From a checkpoint of a small transformer trained on Wikipedia.
Size: 8 heads of 96, 106M parameters.
Architecture: learned positions, no biases in attention or MLP, tied embeddings.
Training: a variant of Muon for these matrices, 891M tokens, 3457 steps.
Each number is 128 + 24 x the weight over its row's rms, rounded and kept within 0 to 255. Layers, rows and columns count from 0. The size above them is the row's rms in percent of the matrix's.

# layer 4 MLP up, 6144x768, rms 0.0854, rows 4254-4273, columns 320-351
size [104  96  99 100  96  96  99  98 103 104  99  98  97 105  96  97 107  96 109 101]
[[118 145 144 104 102 148 156 117 116 113 120 110 141 128 123 138 175 123  95 178 167  84 172 139 138 135 103 155 107 132 144 127]
 [146 116 122 107 103 114 152 112 128 126 139 109  98 120 115 107 100 184 140 150 141 106 162 155 143 106 131 134  92 125 131  84]
 [138 144 104  99 139 112 120 115 142 132  84 122 147 126 122 118 118 117 141 136 164 127 115 153 106 130 120 148 125 130 137 192]
 [129 158 119 127 123 127 152 151 146 104 141 128 167 122 123 151 135 110 144 135 176 143 149 113 137 145 138 104  84 161 129 130]
 [137 128 150 144 126 102 121 143 166 158  81 135 100 123 110  98 107 124 145 106 169 128 150 149 118 112 147 124 107  93  92 120]
 [127 142 113  91 143 164  77 123 124 117 132 156 115 103  99 132 133 175 110 148 113 121 124 117 131 160 120 131  85 129  87 104]
 [135 131 163 103 137 132 131 142  98 131 203 105  87 127 133 121 137 100 160 118 100 132 126 104  99 155 152 105 135 135 127 173]
 [108 132  86 134 106 129 159 137 126 120 123 151  82 124 136 105 116 161 145 127 162  99  84 115 163 137 131 156 128 123 169 114]
 [ 87  96  96 103 119 168 141 141 125 173 101 153 157 128 119 155 161  95 131  97 107 161 134 114 152  88 201  97 111 124 105 117]
 [119 167 138 158 124 137 135 135 149 156 116 174 149 124 155 132 113 136 155 150 115 143 135 131  90 181 100  87 115 148 152 122]
 [126 108 118 155 118 127  75 126 132 163  85 176 132 124 119 159 108 127 135  69 149 110 123 126 106 147  82 120 113 113 127 150]
 [115 158 129 120 135 134 138 144 113  97 131 123 173 131 130  98 167 137 140 113 112  86  71 129 112 129 141 137 164 122 123  77]
 [133 100  91 110 117  91 157 155 139 135 120 116 128 160 116 145 177 195 108 115 139 157 171 105 104 127 110 124 189 118 126 123]
 [145  84 142 155  87 118 137 143 143 126 111 133 114 138 131 107  85 178 163 139 147 116 117 100  98 177 129 162  86 126 115 139]
 [136 112 149 112 149 131 118 118 135 122 110 138  96 130 133  87 134 161 112 125 143 120 113 106 134 130 149 123 143 118 149 108]
 [129 124 111 133 104 153 113  82 120  77 115 126 123  79 147 110 126 176 132 148 113 108 142 128 143 142 108 155 133 107 116 152]
 [125 117 121  94  90 114 127 128 138 117 147 172 159 115 102 170 151 120 120 190 138 119 126 163 113 105  70  85 103  61 127 144]
 [146  99 128 160 138 147 144 140 129 126 112  94 126 131 138 118 115 133 194 117 122 132 118 118 143 159 117 156 121 130 151 153]
 [108  53 118 151 108 125 132 123 134 125 122 145 160 120 139  62 152 127 129 160 148 117 135 142 141 124 121 144 118 154 101 117]
 [130 117 112  90 107 123 144 133  81 160  90 128 139 114 114 132 179 121 122 142 111 136 168 148  83 127 142 153  94 131 105 176]]
# layer 4 MLP down (transposed), 6144x768, rms 0.0336, rows 4254-4273, columns 320-351
size [109  98  97  96  94 100 104  96 107 108 104  97 104 105  96 101 104  95 105  95]
[[ 96 144 102 128 106 148 133  60 124 138 155 150 100 134 116 154 107 141 143 145 100 104 106 112 161 144 131  97 132 131 172  84]
 [143 121 100 141 153  97  98 142 140 142  87 139 117  86 147 113 122  98 155 110 136 141  97 116 121 128 127 131  88 135 131 130]
 [ 90  96 142 107 110 126 164 142 125 103 151 164 117 104 107 161 130 161 139 125 101 129 163 152 158 116 107 153 169 104 128 131]
 [ 81 160 119 158 150 149 160 121 163 177 151 154 154 124 116 144 114 151  92 145 135 113 140 125 187 149 139 134 152 109 170 172]
 [117 121 138 126 152 122 108 158 115 116 128 126  88 177 130 108 140 120 121 140  86 160 128 135 109 115 150 128 141 101 117 118]
 [142  95 145 105 104 141 139 108  78 135  99 110 149 167 135 120 103  77  88 114 142 171 136 115 123 139 126 110 106  91 113 138]
 [136 120  96  99 113 101 135 108 130 143 110 161 113 138 138  99 115 176  71 129 143 154 166 148 111 107 133  91 115 137 135  79]
 [111 154 167 106 102 124  89 152 110 109 128 174 136 150 142 156 121 102 126  99 144 117 134 124 118 168 113 106 101 142 112 106]
 [106 107 147 132 137 123 177 151 143 110 111 119 128 129 134 129 124 127 126 154 109 104 113 141 145 105  92 157 124 159 142 101]
 [111 143 144 115 162 131 154 143 120  87 108 144 166 142 166 109 142 161 120 108 128 144 118 144 132  99 114 148 131  86 147 109]
 [138 114  90  70 112 125 140 100  87 123 139 145 163 141 150 136 108  62 143 144 190 145 130 109 157 152 165 120 106 159 117  89]
 [105  86 124  72 127 106 106 128 142  84 156 178 116 132 149 124 114 114 116 132 107 196  91 164  87 135 113 121 131 118 137 124]
 [116 151 101 114 108 103 138  91 118 147 103 125 114 112 135 109 125 115 114 138 151 139 108 173 107 105 126  89 123 131 124  98]
 [175 115 104 141 157 111 150 116 125 172 112 118 189 126 157 130 137 141 129 100 148 125 141 127 137 148 122 139 123 117 119 106]
 [105 129 129 138 111 120 110 130 104 161 138 106 171 147 155 154 142 140 127 119 149 146 107 112 113 112 147 132 117 119 110 171]
 [127 103 109 128 128 127 136 114 151 166 141 121 169 130 130 165  96 113 135 150 127 149 121 151 143 119 142 112 150 179 130 143]
 [147 128 103  95 128 131  90 137 160 124 112 136 121  85 130 131 132 128 102 137 153 114 121 129 120 116 139 150 104 116 133 158]
 [142  98 133 152 148  84 113 173 166 115 137 119 135 144 129 104 110 119 136 135 124 115 155 127 111  83 175 115 156 116 125 121]
 [158 132 105 163 162 134 163 128 177 157 175 125  87 123 133  96 159 136 139 179 127  94 128  91  98 141 150 164 135 107 145  95]
 [173 161 144 150 109 115 134 145  98 152 133  92 112 103 145  77  95 118 135 115 132 104  79 141 131 155 136 120 135 144 138 119]]